{
  "n_layer": 11,
  "d_model": 96,
  "n_head": 3,
  "n_kv_head": 3,
  "head_dim": 32,
  "d_mlp": 384,
  "vocab_size": 2048,
  "activation": "gelu",
  "norm": "layernorm",
  "norm_place": "pre",
  "norm_eps": 1e-05,
  "positions": "learned",
  "qk_norm": false,
  "attn_scale": 0.177,
  "bias": "none",
  "tie_embeddings": true,
  "parallel_block": true,
  "init": "normal",
  "init_std_qkv": 0.0152,
  "init_std_o": 0.00323,
  "init_std_up": 0.0152,
  "init_std_down": 0.00323,
  "optimizer": "soap_variant",
  "lr": 0.00495,
  "beta1": 0.95,
  "beta2": 0.95,
  "weight_decay": 0.15,
  "lr_head": 0.00909,
  "grad_clip": 1.0,
  "warmup_steps": 200,
  "schedule": "cos",
  "final_lr_fraction": 0.03,
  "batch_tokens": [16384, 32768, 49152],
  "seq_len": 1024,
  "doc_mask": true,
  "train_tokens": 91790000,
  "steps": 2851,
  "dataset": "wikipedia_en"
}
Each number is 128 + 32 x the weight over its row's rms, rounded and kept within 0 to 255. Layers, rows and columns count from 0. Numbers have three digits each. The size before them is the row's rms in percent of the matrix's.

# layer 8 attention value, 96x96, rms 0.202, rows 74-95, columns 48-95
071:145077123133131132177184130063124126080110132096118106124075129165114112111079129114117145135139111158134132072130094148115109196148181135142109
072:141189158097169072125179106113113087162113151128154122087141103108058091088135136169153095113162133108114079130086118146088184141156103143151108
074:100198159116177135174107181156094100198110100113152122101047121113128170123081117123146144072101147152132144113080058127107123050149156131105087
065:113157131131158163147131098172141072144077065140099092122081164124084144133144153137147166114069128125147134140132135094074162159123092136134091
070:107189140160117153176123109109173091069190148160113190101114166108129077148095153113124136095119097119094122142169102126063130140140096176098125
062:156077137161115155101154055133119138097143140118143120024131127157137143095122103125173145165142172071133109149087167151131121122147098061125123
073:125129127169091181137120128168119153079191128063205165102139160104125108110067164150123093071127105116169120127059143078109191146140096138166100
064:159099119181131139143121101092160098146172129006068163162120104124120153117120141129136078168136127187089090134159138074150104122065110183069115
068:174150211106191160100072150097095155135192149135093187101137157139115111144128150136128097145094113132150169110137100111137197116127106083123118
069:116113155136125168062135111158112145133114071131150090138147127170140045106117190110161157111124129123179093130084125142072148124209149141122152
069:159139168077126115117109117121197156132145125152121129135117159179118098145107064077127104164150136177133089083175128123137096118134148180125160
056:132134135102127181120112097100098108057111054089089100058150118118083131104108115130146119146151161136128177127089068097083142143122157142152094
073:114076085135157100111130112137126132121157127148091158140094120149164041108167165110089083141161139122150129142145125131104079112168152157136086
057:100133166131077138096142156195114145119160179140173131180162124203099109151117163145157122119044138186101113126168140150138120134108145129147143
066:129157108158100076145183152126120116145153177137168087108104151115121110124141141168107107112075149190122017144122073131102161141123105076112071
070:101146181063150073170126109130212160205099086158086160125136135185108141088090176152102135123147171100108115104104111172129169128102116167136123
070:128093135151120084102147120215107158144109193194095091150151201136066129129085181137163107134107153133126095058112148190148139113161138146119089
063:111124120182101116125115133147119156063123136180095104147138041121113142070146156095129098133116150116197163119127161126081155173155150128060138
063:127133150132089092147081136110156112096104130081163091183115138091130138143172087185136044088111108107178111138137114173158044124110151111065091
058:147116163135143149130168095180152132168137092087123146098100129089114119133154109186143138084133129108102166172115149131089185170090098113154102
080:128134169160137142159157114135110112174161114099066107134120143171128073121219115095087127112087099070170114088148172109092112082129135170106157
075:129142164131174107205123121192135103177071156126128174148124105117130093167081108156141107193147167141081111088165158109134134111154107160081121
# layer 8 attention output (transposed), 96x96, rms 0.176, rows 74-95, columns 48-95
070:149150093124100110072069083143114125165070154082125167137087184099064155114114126068119086143113105129118130158131093134147116085144150145123109
071:101168099207082130173133120152178176102158080162166131099067133177126161134109116122163106118117106118133159176108130117180070149124177143113129
072:188066150167089138139137133120121115126121150161131168148123139095120137166105142046195115126110103111140117104086148180150176107096091121192141
066:143198095109093098143085185138161170075138172140123143120126149156236124127162083123145103127184101169121162155094172143123166126131169138129168
071:094133134076122151110098163085071167161144108094115023090115112121151129132144167132124151070122116094141125098113141126177056105119123117147140
062:090169109101146114068138159179161165126156101165164218181115134157068134137167164121120091147148098154100116074145110070154120155095173088109143
073:120138090111075166127122067127159163131117140209116150153147118184131106149098103143179115113081145116085137105144083102158163065184169133173165
068:120133148104153042100148153114113142102075096178113126142164117110106111170160163107115140098124082158148154181143090142076110091138185088181124
070:096078114166158119059143090101172129145139116145140094168115092088195127135132163151141097080158209119103067149160080171165105083158120089117158
068:146080152109107160107131127084125155130155151129151132078134085156092207093177097177188091107212133158104134051178147081107129148144087141097131
071:099075139193157163096058108114101103102152156131111133106135120103101110123188165081103102075132147065103142144135167089117147152145099095145076
064:145112101120162094173132157101128099148133163144092139099114127129091117200133148103061107077139127113153067151107109162107125054152108075160139
074:106191128140117121114141157078127118207133186111104127077168161110155106110144142133107107162131127092115110078187176132198114176148081070152142
058:129092089076106118133135127091140142107097131146171063121156126176098114106130137187101115147126114145182107165105150051089136141140152162130064
062:089150170125146112134115121128191120151156075165069156105132087126130108112094111192147187128151125077094164137128136084215067165128162169183132
069:164082080147104158134140074154096090074107145136138105085103161170146159139195152134129117114129098091124118186125107118115157138160090107158124
078:136153133180134162134065118122160070058160119129134095125149084115096180097115117139160172160115005125134121134175163148181139132120121126156146
067:107103128164148146139185196140170122153165143118112135117121111164182105166136095160102139202148121168100114116151058088079126160103137203203116
061:149129095137151131127148122131068171179146081105106160100082085153102059136096108167131154122111098096102125094173157145105171076100142089135090
061:152163105102118077087055127163127145135146133151109104088133120118173068128118094055134122116123118095168052127112153128168085178110186095118119
080:159148134137121109060158075119140168161165181126149133203147119086146188165065119129152071134131129138209150149151152159116128168091159120146137
072:108164136185132138081155185072071168112154122141177079101109172097181120065141117132134099124094130114113107142107211145128109164135134161147152
# layer 8 MLP up, 384x96, rms 0.159, rows 0-118, columns 48-95
094:062122185122123085113141162145130127090131101136075128150164134117109065147116164166141185109126150100171118147092071080101066141091127176106156
100:102139140102092122103136123108138047161111102148093187128130131095134205123123119105102119214100130155097091101164093113100142151168101069112153
107:083098120068097139132170141123112123101105160080081127141175107200157163144141142102089152154118106175129113123092155137106148151119175136089090
100:067134119150077144118119144127134078092175123153203126146114154139179137129079109133199125119107131122163116121073166125142130124145152140117109
093:123130123149206174131170132115154089107083116090144181138137155144121087111137157093110115110100152133145126130115101169174086134100189181064148
093:088136139123058150090125088071160110158076133189108126130154144156105203118151094111128135190131168144045164129129064173125099105154127099084173
103:115149129148073115115102125061102144130136134099085096084182150063134225164130134155172111188124117108158145095146108128103121128105124109117082
082:127181115172135142148117122148099127110135099109093179137150122093155125172151157141138153156076191150161146140091121097183122105092157127123136
098:117154117149110084092149104127134137167121123153115184122126156114110098136118127098131137156110133110144115222158071147095132097199100088098108
095:096101152125136117123184157131181107106086118096105114110151148152141119152125144038061189150093131155157150165126087053146111102131119172120101
103:159116092158200165153131088092149083128085144147059160130125138103100138108142174090146116161141147171140113068124112153156174121164140149126172
098:104169164119140148170091041151113159168155072146138131103124137132100166060111069125145202154088114099133162115138157080095151173095073107094156
090:125229116123146175140160155122145101052140158204152153154170119078158136153099137137111137117118162106086151147133117161138144137092144127118089
095:101135120131127080164089164165143165130147065176066145140115193075157126148115072074111116101053164103124146163138166142081163131117123113150142
100:150074119030173122154061080100171134107089162098121145158119123130147135129145122099122134184124131100144122130126115129114142156057168169110111
109:192146068128169185148129088133167137069153139128129113171110133118103116081125156150050074180142087154096106109130132075117108134141112162196081
110:110119071145134096160090127130105104129100161107202155162079118129164148124132111090082146089131100151178160167084130144146179167127195131122104
103:151090088079102122153132070153173097136164127161156049141197111168158121100119115088117126114093077151065191139101170131138142112152128112122157
089:123145157148097166162144114156103142117182053103187155125086117182163156151068123120156140110122152154087112095141106143087102117116112115145150
111:132074084126166106173124162147152122144151170116156145118092100152177088084089112053157128097110165112178151108137108142135121132119149155129107
117:144069082196143173122189152036101078120081146183136145086099089177160142141137183134115128145140119133147118096111123133117124159107175052097165
096:168131103106118219085137072139128137148145148172078144175117130167143091165112168135132196087175114127154120087064094142081070142173132084090095
087:112119138163155133152155106059090079133163128165148116140136135089132135122102177108131133070142142158085132091089110162150145160176142112096154
108:125163156133113173109151099076120123169121105107103159115130160120113059131108148089141094138078160165109130115136170153121133118112162148133159
096:111124105117152121187099092115147094125078081105127149108176152039135141128152123135129137141132138155137141164045156177165099193142113128163131
095:177155106095134114110104104134097129173111120115139115121146100189129067159085122155150132121114211126109126052085126166141174106117184184108074
086:108097157138166088125117079127132128124154157147103187135149167175127140181107112087128126130161151089135198196071179142102152172165147182140128
106:118096111105086143165092154112160120098162141116129172123115137125119102136125090121200161169126156131129127160150094074126089170155153114149183
101:131105098136156126095115102079148147107137099158087146134127113106172116108157050127094138135093130102158069142126093137132130112115129040164120
102:056054153116114134094118134104125126188165158138099169077158180066140033147128167120128154107097134097137119113078123051114106122061140156124145
099:172122105141151144120143104130175167097135151184148153119170092134116108065114057143144082081091158122118148108100162103163139111130125092097169
101:130128118076093167140051051145138093090164097113102094126092188116104092104181128070096117111133102109097096118115126101175150163122146086046110
104:093136108126147118118202128147130140142073137136140139088108170113142146143157077112092097104093112154198178197062133120145182121102129029128112
102:142110099127130157125129084133160160126115106111175146112123116198087133157154049127104116122166081139157168136125140098158110135161107068102135
084:154120182154142071086116131109131133130145105194102085174153150128163141158103135041155131099133081134111073135129169089144126120108112090152098
085:084110170152096169122139075117116079119121166096087068088084129142096143158086141155113128082128119211097119139079120115140138156142126125092157
100:103109085157143128142076117109121198131068176084161180101127096095113137146110114109095078136126116106125140122143138157146118117190134198097068
104:114108115145125131097114155119105132179169109020126164092112103115125125152133119082125098163159119115121207135089106147163185142195202122174090
099:147158110144067145166081182185096147168107154120193087101076186102136163197151152080132154120106110093150139192131139112119111127125147129134133
108:180128171106105141071139090196179154105126176115114110185132104102173142046087136086050188131092142130108112168049116135094121113179155086082110
100:116173132088151140134097125062109090138112119090135117136148152153165111172177101080166087180112148079197127145145091102091178105132148151100143
103:118109176136097139157122112152122182136112123068065168149148137141128156135114093113077127071137110114164058091113101117153085155117120167123125
102:145154126147174088103100098084094144137120198181165156145222113097107121139125114112155078101134081079124101112082100125128118148108154130104147
116:116195118117131120117131087118151121097170125135193103078157196119130171091114089115168131126103115171104076149133161051085166127108117066147123
097:096145150124142187074122125104132144153104070169159146130120127177125172147113158097180068138150112170129105170052115114135103178132168161117120
101:113113139123198165123147103104082160136094141138127196094142149084086140136111115120144138095109139115085122148086160126139125157118158065112175
111:151136138124102140133074126161060107153085163128150116113119176200153120124122199185071081092108170202124162143147134110094103124133137106154092
101:103179069119054119130090112148118112131051171116122152105126142118101132147071108091040156139078157138095100116180145150115066064166125169148086
110:083115106154087115172108107107096125108127107154165140082128159082120209086094129109131104100093126148173108120100087126105148093103215135132113
113:124109089114152204132149110149150163164099145147125093176122112159100152131126123105151101137084118122191154144128123152120148149168141078081153
106:110140128134118104162128062059114150095132142062165153163089142134123145066086139114068116129155147104101176077139161155130124141090152076154135
094:089120131121127177174096121154133079082066062099156113122116159131146184057081177199168166120160166108124132115133072131114121138129133196089105
102:126165130138148134136170138165167118152127157133143093166125100120160135094119168140126090139128149135080013146107104062167098132174131138081105
094:123144088155113143161106050149126109115148159157215048090164094134119123142126103125150119101082123168113134130152142150076116150151128089098149
104:158133071098104078116115121075163167129116129120142160114108151164102138106152012133196101170147102080057132095107129116159121140151138131124131
086:100115093123056094173120111123103092163137109140137132117143176154136156094150149142169194101093154115097143153107169089145117103162092104077097
105:152181099125110183167117099197112121113128171117140095210139130145109144140075178131087177088100156109123105089107192116153127156142118142113134
103:116121134125093143152139147137095149063134113137112124162090122200141210114153154151151234153116159152082125104117116119139159105155176199160120
103:113133045155128145117120130145204126129085102121132088159147133135139180144144149140127216081103103105206165113120142101071167144117179121068077
091:105136171075126182114168144151117114141153101106133058164127169103129128103146149129116152128091115152126151075117203112153088136095091105111207
112:099160092122107135130121122140152117082118154154059212128175123096105156145200142128136154202073081141155098138146121159071172182117084126147106
110:154110094071103173103105102151103095110148109143073196135137166178177166156120126119081136150101170201131132085194215143101169136168155100063147
101:175089081142136095154113139147188174126101150109187067166164163127139190122103081090159097155095094201128069078154129120157131161186138101096152
103:168173148114123114138141117096174112077088152170122146187154150064153183140092159106068125131088122204132150152074161117113216145094115087123137
099:136104169173180126180115138081143111111070118124163086148175130117136102131086105149093124148187067157092098094054148129094092117125040086133157
100:113158074087113164101149087136155100122109117124111123171196146185099118158190073164111140116124082097158206103138166108079146182108194135178113
086:170092167202138123148158169130143105156160096149090123140156152102162139113130154153105124117108154197162090132079140141111151110147130101096181
092:107127129137131174114100135152135065172154117118158116146109178134132157061124135090170156117124113119132188124156048177149061108110069132103117
101:148125106143193100098087131149088098073107113155122059111122116180105146098092155163136195082072179118126166133123135139130120130172156138108144
090:143106105070104118135129080130129147138122144104144104064174105138153152113124152108108137132183147164180139037149077128134114137130141166113089
112:197096153117122174156151131099184173160174177104095151129080095127185124105171215089141114118099113090173145100103137072163165143152122132158133
105:232173116068068168143131139079156147166098133128167137114133124161137132139137136072116151182028142069137130140097174135098174154132132132119167
111:049115090144124172150145119124062121146114134154180166175134199118137154125064116171169194148085134115180165115100080129096145103129072123140124
079:165146115138170156164156188093117097083100104165163155166127110077129109166086120163132128125124156085103136060169096132122078154152125114162134
102:142109146039107074227138163137148127118193124132098104118078154107147140137091113121144148105123144095109170119049123095108120101075171148120112
117:156139132121170064075077108057166155156132103150148074142131151125136101159131154076170106115162136102094113096165124133157159155145138148106054
104:106108083151117069133096119153137122081165140115099130168159166172150175149150121131180145176095083121164136121154171155169118142135115158121050
096:094131148161117133102074144197130138122159128172147120137163157104144174124157104107126099165195153182174108158117147015124118103134156122144131
096:096135143137168178101112145109123081159155118109105093126122107130068141065098134131160087114075124141074107138147135092138143160138103169160132
108:069145147132144096163116126108154122162086101132146086112158128158110173115139175118165129085088173111128130145128160135125127179163118135106141
092:138156077090129113095132150125163129149118102117150175150045136142128118128139148035124126130122155153117139073116108103141109164140158189092132
101:157114112159123144139114129133155154157139124114165121126079067142213157095147127112121167084130094106082145179140106152152124193160144095123085
110:109158065146142156119082140118132135105126090129166164142078167071109090060151172092080118154134150152099103060104092185168169147167186169183149
094:169113106132129110153095114142120101129148122093104164119110102121099138144067133130204143087112164122151118123085031108075105058089094134075143
085:103143111200122105077167081051173158120129069124121133083105148127089186125140140096100145192147200098124113126109070098104133129154109095157113
103:104155191134117131115139124112171137089190135137209136081137139168170088086090116140084115134097122057143065152132174144133134125180127085084088
102:092087106081140094152095068118101131076153161110120159116153186139064052121125142100151153133061112122154068113142098134093105147125135161097085
091:159121152164111096107138138141115133144119165147154090110128128109103098141135161119145186088083104149071077119090120078131154167140126150043192
105:177092082171077119096087084112103152067127066127090110134144094083114116095191152071079085124147145114143155134094153097182113121122129130113109
087:115035066142130171090089099119096155170078133124151125096146145083168119146101163161136155118094164142122161081102104138086157129142132106114192
098:179126154137149170117085086133147118171135064113150144151164138115109149171163114188109124129093125102129120145088150159079136097119123093097154
099:166096044077192177123164111133144150168105115110069102159139108108163160138129132160124099117122118135139141151099142117144191120113105065116123
106:144178119065139134147104146157142148123086138159102149182216146137143158142106174134149096183100102118174158117175148090126143125200114137105136
080:103127128172162152115093101126139142119127170149076085173124194076133113140104149141102159137100156168019124109145162138098126104145153104142117
089:146141170136137079147111128084175138129108161065160118207070130105128189168115087091126112130120158134108119136104064077076120142093116112100184
097:078132139156124146117105098122067115126137085154125146126151112136118167070079102166159068100065200155144123114107067092143124146133109148087126
098:146138066150116120089121096126109103115119188112041095191181124127129184090110157098110152158087076133078134093145123130146112134137096162110131
096:100118141092117132090181099122143150082158112192064150109122104152131126146107170107153101125118177081156152208092128139188112184143138119129089
105:136125191122115094157157136086152159101174123194167115144080153144108118095130102113089078146101131130100110169103106119142110129107123138124086
118:123123150098133139092150077134178111137094112154124093151154190146135133095156141119124140205072145123101160139045178132087066104125146185071095
091:077143133142092155093059156174094141101119142155161069136132158116188113064070110128145159093122094114160169112133089134119100181118174100131130
111:151111131120097105135097098155110109178179176077118075190145175160106123138167110096119091134166125170106112134099178092089111136117172077113097
103:138188127099127215139182139142148095133087133052126095126094172139139107147125151114156201131146132084108134065065136100103068085144122153142110
100:125131149100086100127166107095128091174134100190196107113129107084109135111090155134120154131093105107111115109121227129168102118113195135212197
089:127131138084089163199143076132177139128069107062176158131095137138100107126173106085103112130152152075115126110084129136172117103116111127091092
089:080124124113087129115108039164107087089130128071114172111170196101145108150142127129129132135088202152113160154092131104131112075140168132159119
100:112109149110134100078158137119099080109129121102124128167164197057122186188046091103117155152176168093146105101095090143168138160169152147092110
100:180119114116098136089162084103093113189111164094140204132154163130177145169096133126158138136121151098115145111121198118217102083137166111089120
110:168136087098212126097105133118138115163171150179140158124154155166129112113179108155151091115077146159102088176140125111126131119109133059117158
107:125157130111136165154146119109117135160145140141132099142105075137136134083118097108171064142081182097081156165062199070138101137082142144155081
104:122116127140188153098136165087099120174113154184140092148126124077115075124098132125158097097089059164122176111062107160079115188187124189121114
096:107132126129126150177154128101142088101117182129110105081116122139082077128139142139117084209118134167133142138033126070101119141170115094088158
109:140106101133137091171106090149174190153074160116109123171119141146055133148139112121168144066150196130164096153163188124075139195150110162141096
109:093128142131183130111077082140091112149135138090126148147131193134112148147162141101140170177114107086116134141149107120093112090186186135022119
104:152108118138125153088148118096124193123167150168118188159133156114144078152089125155096181114145082072110132088108095130162105153154108147086128
117:120117097123118120110139088137161121081121094077143118213181157142102132095118150123126131065148109154127111146090118091170159155106127147156091
101:113094090182085098108144091125122088164154189141090152099139172145101088107162184077138133106154159086160165157142152101116152057170100063099122
100:139127177083173171115114147147112116134105159153123121097140123179086156101112147132131116143090130056123089159079107089104124122087174142197144
094:177159061103114122136115123131080081157129162139109136131107114118099101093180132123088129063114085090108155097133106139186167160187145097195126
# layer 8 MLP down (transposed), 384x96, rms 0.168, rows 0-118, columns 48-95
100:178114072129119145121143130080100120118090115102169112162085101147144181092088089074070105116079102103128075093061183161114172093130086067117118
107:091165112164129151135101106130132125165143145156170109178119179090146152067102088085181157094188175073127095130099141100111025126106067145129121
118:123096050114132114167107101147173088126106093132083214086132101128142132146160056067169106181105118119149176138101147187097071149198160128094160
093:147114147091162157118186103130124155099142151107035110125174104116102155125131171100106089105146097139105153149162044127129174119157069135097140
097:160118116004083150157095114115127120120097145090127081168157114111144125111158115151208115155134127124189122121140104134138090152209099106130071
103:089196118141154143101136152152172118097076143098131057145091205116111125135120161151131128107145069137123101126070111054150128155088157124103127
107:128111184115131151074147124191105129131158143148117156118156147108108185116144158102106138159133123159087056165116143096130135179081097104119099
095:132067183131091138130154168177135130128163156145161137178095141156153106141181154162149131114160103105089154102130151118095190180171126174169165
097:122201119080095150139115021140138092061098104134133101174121169111163094196106141158116114151116162130179168116085110111148128100138097138093115
098:138119076120114169041059128102159136129098103155139135138094128105128195071115119154127081123147092112146137113106087182047130145082125122123122
095:114138131093098113181159144146112179155132089126145091109121148176120116117092122123105147152143130103098119102131171062096102155063090072117140
094:106080179163108116092136107191098119167118187085138143145116148161134083169168120100096158097153195079107094181132163165164116076122204133162092
090:154145138116174105109147131170076101145096156155095101119095137211102138123135095131101078091104137133203101117111162116096168156159080179160046
092:142108112075076114115151185141125041144157115127111115133140144179147128157128125133086140131147083107163152147191109104147087171130130196106124
096:110115110144067146127127136124106083142106142204146102104127111117128147105187172164146186138094076184135150129101104130089133107198137142010168
129:164151122185119124126122132093098145121178081113123141152204134165149100179098105127134102104093133164140110103129168102113097119113140168130146
123:112107135108167157158120086134103116149064118105126143110123097127145151082088128123159147113088129224102094160147149166101126144080151094117106
113:120167106218166134065055126126088141119119127099124144168102073145119147145062101165116107157159109131133154118119076177086102081127150120109095
088:156069153096117072085114100158139131118087170115123109151126190096118078114170209140159124156083060129175066122092134131160177137154106120099149
102:126108143104159133069118110127116169059116116122126143117120048135156155150156168112142155123137123167118102087132144122144184087141164108120150
090:044033152124081105190101184139189157108084137104096119068145198103157095143138186114146147162097139118079147175133119141136155123176098170138142
090:105250165114130066158120101124097109115109159146115159140128181099113149126106144126126075141115115143114175145101087122118137160142153112176128
102:134110105140161142129151092142148143127140135101149119103149100155093091070142136097152121172082074104115098173165190071129111082122068170158111
104:094116101151115180128099176180163151119101140136092116222118139135154136132166098100130186087138086148143174120170089142117107158127176127117151
097:095122113149142108141102141139080176101139160120097157137111065162152138214136144178092131098154156115155095084155154141085176123141183165110152
083:126144139106150128167130167125120134111137062136108124073093133139105199066151160123104125130139139163143107132146134119123085130156020155172149
092:142138092133144183117116109198112097096090164085161167158098101152151075135140121176120144136091073120082124123089128166131153135106135088110062
104:148107122170159142112114168116138108166113091136090142103131148089063038142139145143092149091132168106191111097121142153123147101124092137155123
110:133105098174184074147160141127156094117166168115185109154134145131111128140111132115098117182085147126123140093156126090136132073181171134140112
104:131145146114049154141169160115152155165139113130162117094165143165125117092153127045099121128114145192095129124178116099115152118156118078201110
110:122128175161096103143165106148108163150053078136131115121116149041164143147131157141148134136108160149164129116102118062104111102133118143159117
102:081125141130173110132189149063128136134100081159142109138219108133136090169116145154108117135117144189105192123214134087104093130098095142137082
087:130104074078076130078116125101110175185119174100126109146148104112112095097165158130198165159162146112088081076157184121136076092044104175125148
099:078169098092111185110098218153110048141100122146092176127124162093106114096148166133155123167141158100101152134179135103123114140062133145081154
087:097113051073080151123139124114128118118099150148144142107115113126131116124121114148114141141148173127110120102136116178144097098122158194083171
087:155080105163096121123147084103151158105130116126131198106092084121116119114180126141091084161121148073099077081145139157120142121129143105156086
114:160132105129123158169082125063120148157104139110161141157063123139162107143155143154115140120107165162074074159188108181129044122164119101108131
115:151148135132135166115097122161074110146161144142153149176114143151128131142131051142191140136114125119116082139099196127160153057193166148099137
094:098147073136138172141148139186109148102119091106094082104177134100136126139072086160158106100097113092074114119111099067097123160155103124132127
105:090188143112101110144118075107120106183136090064107092097152164166144141154085120116123149157072136126168107116114191122139151152084133171105185
100:130218141142134128099129095153090164108050122143144103103120114161108086107107200194077104118087118127101097183123093155166057099119157100097107
099:110049164083139102113143122109136130099126177119102092097183182172147152113112133080167094182075057129084157135102133119143143110148108088143135
095:114151110117092106198125143118120092079122081096156147113142163151142103169149077123100123150100109125127094152121099076122128230181142121135122
110:077077144092131152117086167132162168098130195143073118152125092124119097081115144187201198098148143138158191161114056110128149083114093159158148
096:139148210144166134116085096119085105127188087118109153067190098163121118144161161110115136133106141117102111144104133125160181077128167121103082
116:109089138134127134135142180130150107131088107170110137156062083093121156118133070205103120126147159107197122088142088111129095147110053173145079
108:046108171118142085124106104137154115156114107127127082154095103118095074114138130119153099096197149138095209128143147149205110123107078155079164
110:150099135132101063148179074082151152125095106135157144120101144142127155069087116104148142158142137141090067124118154066115147058098141130152186
098:167108106120156112127089122135182139130123132144083090135121116147145124180103172087148197133146110092132094121087125107100168080112132140159154
140:128124140123163175159080086099134143158125123125183152134056065151146127120167192107091115098073142103117099148181106124074118175139114105151141
122:091185098082110148094144106168138206102146131113079082154114105106113165129090105123127113148081201113147067106127108140080152133098126121110126
085:140108108114179087117138081122134130133148115168095086081135125113135126165120097095090107189042070193102126161129110115114177138193134110177097
105:162162125141121085143091094119071098133093160165124158104157102110087132150135117145153090107088094123105181133104082164123094120122152105105123
090:091159141121115117133100162137117166131107072133056149154079149084084072065126084135162182121155181091095088134058155119092118144163162144111115
132:112124123130083132135108073167138132162147123096146155163090148127057104101133086137223154152129117084073127152097126171146178123137094130144137
101:088121169082089084178099122145091130111127151168170095101128087112143114080131142134219103109103135127158171107064083177103138082083150100135136
100:121173107116188117170110139171117135119146170205108095053107112077087093077142141070171142098146112161154151110089117152143159116103105134075147
091:107163105121097097130137118086086106104081135114137074094112144175093103126079148110122043070101074121170187183086126151134101105084131078091128
099:143171126117072123127131114129096146134175079126085100117121129115111183190079132071108133171171088080069095126106150149105154130079067124090198
089:140163107166155088169120127076147110108085139188126105138087114132139092113132063134173164138117128083112168115152064130108124127126132110088068
111:147157115122156121136140122142159095082103158092099063121175102128125161102061129172147152101062140108123108156052101137139115081092164118119123
098:130113142116185141156089065169139162148156181060117133191066118097118153121135077136147120072176134101115094132179112128122122094080080098161148
104:133162137117147110118131153168129118108119133118117132132119158146160092175112087165106089096108160060106181110074171085129096145148111136106091
111:069178137139077148160117100079173147147062125014121100136168126113073108158131140136125163182095175123158207092148134168128113120135157103076110
094:142097127110100116125108114167143134138151144146134130126181140104135117128172146068145158128173122165175120166161126113128235052087169144075093
110:070093181146135152078090127105108132141134115077122131114159187105101081142141153156092104103151160101138145145150089103122050133062029154089155
090:124133107135106143133131168143113123114100165084136130163193000120084095166126138116086127138119141151171100076079099119095123138116131120127091
095:099146131127071131111108175096131144144111105121091144199142151135160102137154086106151198105149166093217103154136152119196074125140122091138136
091:140081144050150109123180189164145088109147178124161181127175112120093128125175181122147123115114125139137171148124144141184196120147159150137132
097:123136099154112096119169160153124101180075125115128123186141098112116145092164090121079070110126117146141114136053135113191146097154089074154099
098:106147119103158187110121082093107121095136066154145190133099090103127139150152099143136089145165195119085165093135115061176166145155192124065163
112:153132154113112171148087185131154086114129113097166135186150138130098161097137195109162158153113084145140089105161128070159094209119110116090153
095:114142163140102130158182148157136090146178174154123103132155124185112122149107082093079047156032148133107136100104132165141134086170146136152150
092:126114125107094132105103092160124077114207164133129077112084107084193157148203124157124111161172149110130166111140161121096164107070140149088142
088:100126098105117117117113151076154087205154130093125106136121158100112113099113162132136088159131119127117182142157142077170094134130160134175182
122:180093083112143128117109125121109110119109099168143071092146164129075127171126125082176150109161138206158077114094121085132144158152089189110061
116:175122178170133132110110117156136112118086138188110144082096096190095172101108121102108121135115138122120091082122180096115136117177104135145106
097:179099136137140064146131161126089128148129146215126096108117145148194176124120102107086148148100131165148119171099130172117098085099130088118143
093:108137072135130062136146118127107122139108104157093227146160158081113109063117097115146122100148113154185143129173126171137125160152153115135134
104:109179141108208148219156181078135129171178084117112117141097094146210118127084116169146117137101174107114094047152087087113126148094132126125105
106:075112225128038123111122171141117119129130094089165146173058143141198125073156158108136125148137119078057167131127114188135149140113068113131120
103:111082104156147113062148136085098130100176149114135105187134085124096080128114126112097119119145092145146112133123148142169109165113089130182096
126:128106133151087105092177084132138080078095094077112135159194212139142160124181148175112060099145152106146099141115174089171146126140092152118103
086:123083182063131107103162115093089154081134116144140101150123153139188111103126157161080174167104079153113179107158191110146124195145120139164108
083:134198100093128103070127114140126156118126113123163105084102172163131139123116129139049153118162147110175122176198116194129113078174127162127128
097:167144165123109143080095156085100105081123105121126147104139106160091180150077120147096147182160064159119168107152085119128128130148055136187163
105:098065163116061149141191098141147135091102126134184168152084157140141160169113176168079140153125118101146135111077143077083168103083096134146134
096:143096152100084202131097065182156083084146095130136141144112132115103133139201106123158049131154114093124155127126126143123171089097118110155200
108:107117174078139174160170092159140088108113140158084130147156169164190185080095154146134140172117086103148181131115164152123145175124068134130115
094:176100154129150132117128119190109165111115122143156111154174085128146136121165106140122081137094054100128147100150107160178081134157109099120096
098:084122093095171162114095110105096129164142150139121157155100110174153172126062133178149092130171150190082115089138127127185075049136165103085128
110:213121116135135113165173110143127133143093141144169153128150156109070148105163104082145100150078165129123010122151113169143131109175133140131155
111:127110087108182057109109149131122127140146136216119161112085130077114127109123145085159099144141093179117097101108100097123175133101139114164113
082:123112105077104129084093104097133089193147126129116101109136131151105126102135204173117092134153126189160147132157101121176131073140172179114109
093:092145122146053053102114099077075100171184063169119122116126092139114090104169124154111142101137070151157131197184088095103159092124122114149092
080:163107084119117102073139149096152130115133076073164120138124151124113148101143127082039139143138152105128119070126071160102127130062115104133138
103:110115124103074151127151152051118117103085124173142142146144147167092111132158114074121145078157099109143162159064094131097148110152107134125102
100:155117076122140123115097041146144094157121134154172132140098114123124135174117124159122118088127044146149097113119095167101129126101183145130122
098:196158094090123106127081118155192077140064120113066093180126133147178130149143139134201131158164154114134051155124125076164116087149150160087135
110:148110125126157072135127087090121128125167086101106117099182182174144105139132158126132163147099206123093142131128141106171171140115132128198138
098:157119142117131147169120119147146123132076116156074165092115090078132186131078101145107112147144197102214117107123136077109156088097167137127138
132:149241139148136055102139130108106103176169159067114125065098135117074197158185115156106094113127106121130142117127101139106087187123124108102139
091:122084128136088120142133095131135146196083100133124146108156131125076140113135086122137160144086133175138152161116196098121129138146169073147108
090:112134127195187129113080166172141153123130180066089103095156158186176118174141108098131131126156155150135133117141072142107157156128145095075103
092:149097048111164108146084129134123155072170121113090141116094103125119117101151093197155160163174112115195133129135097123098123114102180167161160
080:100129097137217119155146125078131135120068112120150113119098129201152133077114185059092073143205082117145125118168117064156126147141106178123133
093:055139095126087141164131133162142113157140184176099059123134094142171109117149145113200122120092179152134117147141112094152177104146138142137152
093:107128151093102028166096135153121108137162075171137146146074156160122133112116147092106129126189112127141209127066123135129174106155144116114153
119:133129076128147191085128127163138094170120170104095163130150147073116168124173142162176082105161156146131125127162114104108121136098156055100075
096:071161131157108109133056182101147120124151122172151159127091140101123139129186144118146146086156102120147185127096093146080205129151152137126169
104:108098084157131169063145106132192100150133159131167097109139122094131109129167091146050082091075118094148128145100095195107135121108162105153118
103:164120175072096132102119157091083077152145189130197135125144115120169134056161145149109120105076141113113098130147081146189102156167134179116134
122:173122147086082144136073104197131125083088138128156096125112177145138133081140122136121087120149147074041139105145106137155120046164116166160115
111:178094132147116055161191105134152121077083170099081136117203092129130086126156129144178151100115196128120015091094156124099146088113097140121141
102:147103149117164151140199070183089070078112092068135114156142129160143211156199126093149151134175130107135119138054151146113128123061104080137137
112:125100129189161168161145088121102124166122106144093186112125071122144131157164097160103129133180133117188119096094164132105075121149143083160159
088:138138151141194100146069123129146151137150109139159119105114119228193153145115123149121173138173131101098119085183059100087093153142104160149123
093:125142117162077166127190144146141181064136140151135162118086096064117062127079111176144129100138094121168159085142079069170176144142165112091120
115:127102079125083140080186166128155158138154157167089135082127145129143110087113119211187160126104114105134141120114087089107091136169109147114071